From a checkpoint of a small transformer trained on Wikipedia: width 192, MLP 512 SwiGLU.
Each number is 128 + 32 x the weight over its row's rms, rounded and kept within 0 to 255. Layers, rows and columns count from 0. Numbers have three digits each. The size before them is the row's rms in percent of the matrix's.

# layer 9 MLP down, 192x512, rms 0.0731, rows 0-191, columns 480-511
095:116163123111150136095129131158197149153143117170090168086139108144092107126108114093125086061153
092:156134134144122090144092094073129117097074213164181142135130173186160099048127152147115161099093
099:109087159146110076181141132105123086158113099106191138168147145141103096099085212151180128133089
097:174109110166139176119099156193118119120119131128121188202166094175142155108105138137092147093115
099:195091130107077121133119167142140163163131142140149116097086199108129129121095128147139155082121
105:144152139141130176128192102180154112111140104112114077121134125169128123118113116103136098167165
096:125145135179168108080133155187121113108077108186161153161116089107135087095127133154113116146135
096:098143111122149125138102106103103123198116073108095100094156187149084116143125144162084103096129
096:093143125158193140120168156117108178139124143111102151158076147118107051139101106067106136147123
089:193164100155133147102084141100123156185121118112128099180062167095179128119125133179100083111128
099:181150108130172112177149125106151090117176078130137132135124077130186101187158133166099140099135
102:080089144158158132198114141126132129179122142139174117207085168123101166189135116106113088163140
091:148114203136160159153148091147172111136109184139103164104106128110132107116129155078140115155071
100:158189152148159187141053117175171116134149100096115161132122148128099113099157154081055166149086
099:087150133142153091160113082112160103132124097140119164123094064133125129189147165123131149165101
099:132115162109108187133171172137193182102142133114062129118089185105133116099093133061116087114072
102:119170191127144091172129146112090109072143104134145151129137142108130123162082093164163165086077
102:171126104130164139099128080152099112233125139153154082097103122113148147137092122090122069104115
096:108152110138128174148194151099108137104090165101139131072044142126119148114126113149104178151193
095:119138115124156163160071148069149108131113144106146077097132141156144136141201117154127154098126
098:205146092120146146119112212070082211067079136146136152089161124094131122101180094148108150121138
096:139103126148074159114127140091101162130082056113134159097068172101123110123121114122195107087080
104:153087132114101163116121117156123094166121171061126122127120116115140117168176114113167150116086
097:170102164148157190136097160138096115145128095177074112082164090095141136092115134109137157179115
098:167106080090131114173132110092106088058124127111118166128150121159117183071109109111138141099164
102:169122155154157147080143175136131191129154152120109189118084097049132127083117088109097128105160
095:160162087112137115097154088135117141142113171126160165109108172161111131137089141145103197128132
097:108177089147114132110044128090106165122145093156152091163100126146118144205171179097131099146106
103:100122129116184106079104126144123095105126153160098145090148173171086147161130135152145133129115
101:101111156143133140131114102152076095138115107140086142148150170118103075143120065199133096127116
102:120159149087111143159151070082110040152123161121148137166146173151129104115132117155154102117123
104:166043139157131144153092173075148166183143176156151090128182157147159109039097102143153147111124
093:059162077168118115132111148132208124157115133116150160130136134084124165130143082110153123105125
094:179121086173143093174098106124173095154107073095130105168137126117058143132106141122092105142117
096:142141116143109109197117047082132128150112135119202175137128153138087152150138070143123170146142
104:132102188106170151109122052112163135164141091135139145118098134100078149107188058136111065095122
104:170096159160128116112108102085117135149181171170070156201142097161077134104127106082137079091159
096:093092184117180157139137096125175152144089110091155155114110089150120133101066109139117116068186
103:121108120172104128081150131153157140104156137119106198185126132173157139136125089110129133165141
099:098167129111138096176080146191131167173083079152135131100107097123189133090158105089120083092080
101:117104128156081088162155127141134110144127107120056096119135095142121065097187124056108155099149
111:144148079159119092182130116068080174109079148085171155155105147105130088123175103102070123143110
099:137179151067148144123196157204127123104127104142135146086116109138163131180096122185113088131144
095:134109119165119134130154133180104171116098188172105123101121127141180148163163089093105162157126
095:108122096174111089144121153115122123134189101090172101123145050125136134134144135043139102137114
101:118191103156121121158137130143072124152189153142117121195161132151173145199065110082138135123090
101:131154161113139094101119054116177162122137107073131096091075145175120115134080089150135133194163
095:095131156151154134096117093155111142100102121116144142137115146096118119109139085139137117115157
094:118210129135139167128123096081142166116120082151185126120091083144114129106113091161138104079110
098:144131079119125175132105145066173115209170130164154161115118091129146115160155100096135145117132
107:111060102122154105179163122171185161109135136172170132110142111094086073205095122151085157090074
102:182137134145135158148126137119099095070093089131164095051137135113118103100196105150157082070114
096:137138155136104070115110132067123114123129174133060127164112165112123070100133119141132130101142
098:148118085155125102129109118157116128131159110129076147174142105147087115118143121087132111109121
096:103094155193108160162164144146072149158135148109152170169158116169133166119149086177106104105146
098:105093132175129083132134102132127128123098103183064118054101080112110155133150140096132156076110
097:173082117158083165155096123104130112142113120188112165150095103164139112121133119145124114138120
106:132138154133097053104119138138120141073105146097143152143123154130145107101126100159120112169120
094:111119109108128101088144134114177133094206255145063171185131122135175130190116095144113100118134
100:127115139060128135165139128126134114111116127138094159140090119094174123129137099072144087098093
097:135103083146126185101097133098116150157092152041180080073200090143171154113093072106177164148140
100:134187175102172117148198113141106152165132153168134143149125136071086105168107178119107063093131
093:108119106124164126132185151140104168130155137130163120103132146097118125170114132126090166106144
100:109124082106097124101117112140159106173139122094145150102153122120120105141150181208142125120099
094:111118133130149162135159070176102098130165107096141184080090057144099155145157110145125102165127
095:122175147093172109160106130159162095146098139167152139153212177036107129179127103196095087134168
099:119101152163090103092168087119090132131161054125152157159060180195074080113118121073106133139186
098:109075171164164111127114111123163146064157092112106170182143113081133121131149123081092100097078
095:147160118130110057119150111135152065095129130128092090116138085155094103096141149082114149143077
096:131130135128147180176132146145213163126114084125140117116092070142139092184159118113141145083157
095:148110126136189099116113080086107122147093156116176108099149075135097123129075103084149079160115
092:135117129189165143112067180163149141090144123133141094151134149099127089182125112112126181169153
094:147128157140172114189164153103107153151163180149093162176144160137097101126071125109111158142088
103:093148066150092146118140145137147129161130073130082197152121134126118123168102140144169105157114
097:119089144084098150162111160121176067131090119130106096130125150167193119076131149119078161161121
100:142094082131088161161119134144067136082122123079132073149141166161130111129139137176128115113122
099:148172108114150111146138097104135117145091151123110058089154116129144106174087114134127188143143
113:146161126184157143170136079078140126121132103182112149121123107175126135191138136142141172158118
093:125130105082111089144119179124150145144073138140159102125122112105161140140139169147142138175122
199:130141126135092116172170126141156155133130134138158125109136117148129174083135160169130173083146
119:092175149144155128102164135104111122120097143201098206145159125123153135103126149157076121109135
103:117066163153125147085148100082125147152174109108104194144149132190116151177133133114164174143111
100:115137148173155183124128134168128133154158118175150078112152163117081120074138103102105110108166
100:080081155133118143123121094094118125179154119121151118128206118135142162104169150142143121113150
096:107132141069138076089137083116121135178143132125192158072149125134143128138083131158118157121103
098:112150186163117138134125119096109099128080121184110142041144096149129137091092136126164133096144
094:150142119173207125141122187060175134152137148099052138115081125123136125139150139086120082178062
091:117093146138144194092154074087123225065172084069031106155129110114092085100203176129135125124139
093:041152143140075123208108113081087072159126131134112140128130135096139127156165095138108109108104
094:123149125165139110108153172159107092113085212141104119134079086100117177145148156143142120108112
099:165163139094118132113144118142163086153192115139132153121187128165093135134112110122122116156156
098:125169073121172101148172147071142134199149094109134145151089148149184158159134142158182146153155
092:144081136167123190147122158104168163149111108121107086179086115174159128147150105159085101112089
097:136151155107169080112124127089153129124143140135087104145094159114210151148122160095130117150116
102:114133141148125124131117195137149123150116157113135103101160133120172115144077087191124100121089
098:165149137124117102100170146100121152127085144054147148104062128176154142156122210124140167129147
103:106090113053116161129153116175040172138204120137086154159106129159096139121101124081162160171176
096:109122116163137150141221100144090113122147100037091207145071157134097126162121176121161110151181
093:077099189218105091144084135153143122120107117134147054093092107107183157111128158123113136098115
101:158136178188113111191110144109115150102119146095126140156127146087122191158128100097145144135091
099:110171138176118130122150060156138165128097113176110108108089100129163176086091133113153105137134
094:142127091129188124192100146185135133085144154117150121086146085104187151162125093091117128118087
103:168137173146147130152125124106177119149190136119095148121100095161168056114120135123082125116130
098:080137153163115119072202190152110108055111047129164084124159089132098091093180134192167179131105
097:129104109134132124122186104113151092169163145139059100092117115121106057158144120144189163075136
098:142162121087086093099196175112149142094168157059102150125169163128143114179144089106122144179144
098:057089118162199135170207153126075164142141126097091197168082152172104095160120113138112143086085
100:146116115116105178190160166075107162126118099134137098116133123129069143120077141171168145100142
094:143133119099096083101164155141145195113169145112138069138063106175202131086142125106175119134162
099:146115112185132175140082061134188129093143106126145104146105113079125150144144132101095160127152
112:138130107138158122066097105144134149112167137153144145134170153129121131153142169113150087173060
101:149137171138130075132070081169100187079169126142139156078100107147164145155124107120102133141172
093:129140078080168152134142151103132116109145084114066129107164124166136095160061143152127109158146
101:143130125108084141139110138130177117111182146097153095149101133120158131135120109139148141146170
098:109136095099124145127119106154150138136142139082169118109125173159186094143115161141132076198175
105:146116118133090160127074071139086123097112087175157155138139155190161176130149154129087156132107
099:120102113114112189115100156141168038131161115100059156147167145141194125109138135144146146106146
099:130091068101125156120128101114147164134125118179121159098084108156195166093167103132139178120107
094:176146140108140082118175133144156175090062178135121106112155171059098154107112120195083121103172
098:108136087107140126125132143120123102182074099102148106106085091112059190135134118130174166138130
097:128094143164111183074161121129096068148127085138092122150143181078170117109138136115111142135132
174:176131120162111130123131123079124187087085123094087175155143153148148097104126158143180126146147
094:094129137157123079058128108111101115131095163136148119160141103128155106130135181126130146130131
090:110191093117122081150149109159137097093139110120072152107128092097130167132128147123128106127138
101:057135040099133095075134093097123145150181178097134139124159138151143128178160099086101158152129
116:096104101153124140132062105114128121135150105139119099130095100141091077104202177130142137162136
091:144185158112136068192151148053116117126075081112141080145093151148115147154137125157173144121119
099:068095077133127161093137124129133143180152122138157134107156156111132120076054206103121092141151
096:136140131147165143058152133143220121140126115138188090143139115153106096170070181119118114120144
096:179106100116188085121124132193107142093131128113181148144130066147120155119104163147140063162143
100:138112119125091121045171139158168119144126136121130096071130115138150173171102150112094093111116
100:122090121134144172116170106150138133138142145134138173115119072138173149160125098112092132110126
099:156128133107123087163120067132168097138160126157090094196120135080108136137225103167126131141106
100:177124186080138111133135154094070075200123138078109119128106112093115140083104130126067186181203
091:107095092139144132156178118129098066121062091213135145094093070138113130141130116160061156136166
099:141147150157150169142127165143116131085139127133201163136138162165116120121116116108101141128073
104:096150131127106134075154197216120134166158146079140106098176163139161160112087129109048083083137
095:162119063158097176172087093145169111168114171153125110129143108114046102121161189094168087124068
098:137144155165101127132130129189147150160106106165162093141133064086088130121128167075140137119162
097:161124142207170104133152123128125206171116159138095107101182097152179150169102149133106113165114
106:127185146092094124155166096142147143153085115148136095130097126102126057143176174067134103118137
093:134155135134120128103103174098115170132094102165143181129127149102107113149144118153133206105098
103:187142149155159171122074119104133114090194141137121080081131143065142050131139132088161152126147
105:128037155139137129095161058092108100101095129129110141137149095098132106200157096120111103112101
092:140127136114093148170118196083187133163155144145144138116064186111170132148123099161126138130119
135:115093136113173083135139068162159105137199166133124061094141100138107104152125118135139103151190
095:169154153122166144147080138188153165123120131134133115138172172096131143132158147084096130153140
098:144174119133097135154019158095135152098088183108119149153102120115074134087152128168118158130107
095:142038160122079114141140148176065110155070106147083125141101080144154104140132090090178038166095
097:154077121157097077137194149150133109141178145154150174181086145131145073165124133175100115096134
099:062088157131076092138131114129150051081210174160098126083068146175143080171075125090083107136146
101:127108095079149128069149100178106109113154115149121132090065110129118147124104123137084100063162
096:125127105123114145105105128145175144108177142095119204145078113040113104153126140063146122128143
103:086129056036136098105139190100120151153133088130057147094153157171108184160135114180136178123107
096:089191133132161166111156151139083099131132177100119172141105141157117083051146185097133151134137
091:139197111100119145149066144105157150191153113155112086154120147096109073125163137156145132134081
092:129151151175113060094110109151084117157110115117107106147182066113096138094160148160077142132200
097:161036109145074138078096121135140017153172118150094156181098064138095116147091157133086149088113
096:129125142198159155105109121132141146100157133186150194103114150085129130099166124124133138117142
096:157105120112155086100133102137122105137131107080079138151122110109094177125118137123120111143102
091:104070102156117108124161110084130148170093132110127124125179162121134111088104204095078082148118
100:107192169216108093153133049138101142138118094123170122203128132136175158219096138133145133125094
102:118171162100089181151161155081078099138123060101121145165114171088084152157168142201146176160162
096:127164089117151097131127151102107146180161212084136101139153127071146159137059093130146094092183
100:059089091131072042135126099164150099142109122091170130155138143136152073168105060159091045079205
099:129122194108110057073191187161108125131064175128089092104168116093139119145111126120104083151156
099:119161100141108127114118143136090106212168160094118150082090207131122145160159100153136143159071
101:102133076141086119142095135119104082073123129172176059090141128143100066121185128100160104187118
100:114163112174178089148129147095155175111123118084122203154125085104173091152121156163117163143218
094:171127142085086167131073119152091145093133091155178108164096115160141109129119123130136097140143
098:118108094142106117176136120104125159147064116140099149099110118122096083185149103121135073140127
101:155129188093145115128145116149144087169079168116127109102127161164103102123134104208147117075155
103:114150147135097115097139143145159108189116154128140070158160058155130115189099070134096139126125
100:073152096209097133146119108058144102096129060127150189071074188030096106115153070127115165146082
095:128119157065093122092114151162146113173111161173082110137177104132169132116129150120141115091111
099:116113131160103108155133133128092098120197106113110147126153156157193135098094172099185199123128
102:121142112168115126194149130144094128127112112114135136129180111137159068103151086095133116168128
101:221086043115082118136118107156130071159139165129103126118102125137121118114116091147184107117129
098:157132110198139132133154132099157088195142142153095091118087126130181113179071151172145102106180
096:098130122186135180152095139146157102080109103100096127184149148173116112110150120131098134104132
102:146177163175113170093147131101070123129126110112119124132085206160119125145114111097114179087131
094:100130110147127138085117148160119135132073097108057133159172113140127087061125124097088169109105
095:142139132145109144123149137096087102146104096097117161152129127128115125096135095171128141185129
100:094133125100089154162109141139126135157125137158146135129160118102074073158128108159148088132090
097:153129113138145118181146137146112167102147091103069185118147133148187152126108051148114142165147
096:145191168169129182101088136105142086192134116120154125086152079123212100152186153147145044142101
101:178151110125179075139116074177094175144112131144120157145114133107131154135158158124117172252125
104:087057119134110091171153106138125129144074097176110146102111125056130186162113099142161161122122
095:084118149125127091082128117155108160094094174160079142194125102122095085107140114124139007143135
101:111138160150167083103112173072172120137159084122131155129117130169184131074150155122106165088138
100:101121089089139140038130104152133110131134220140099165147106118091112080132230029098107173106202
095:142171141139114148100088123141179149106120144153184162144174129140159114137150087119171183118156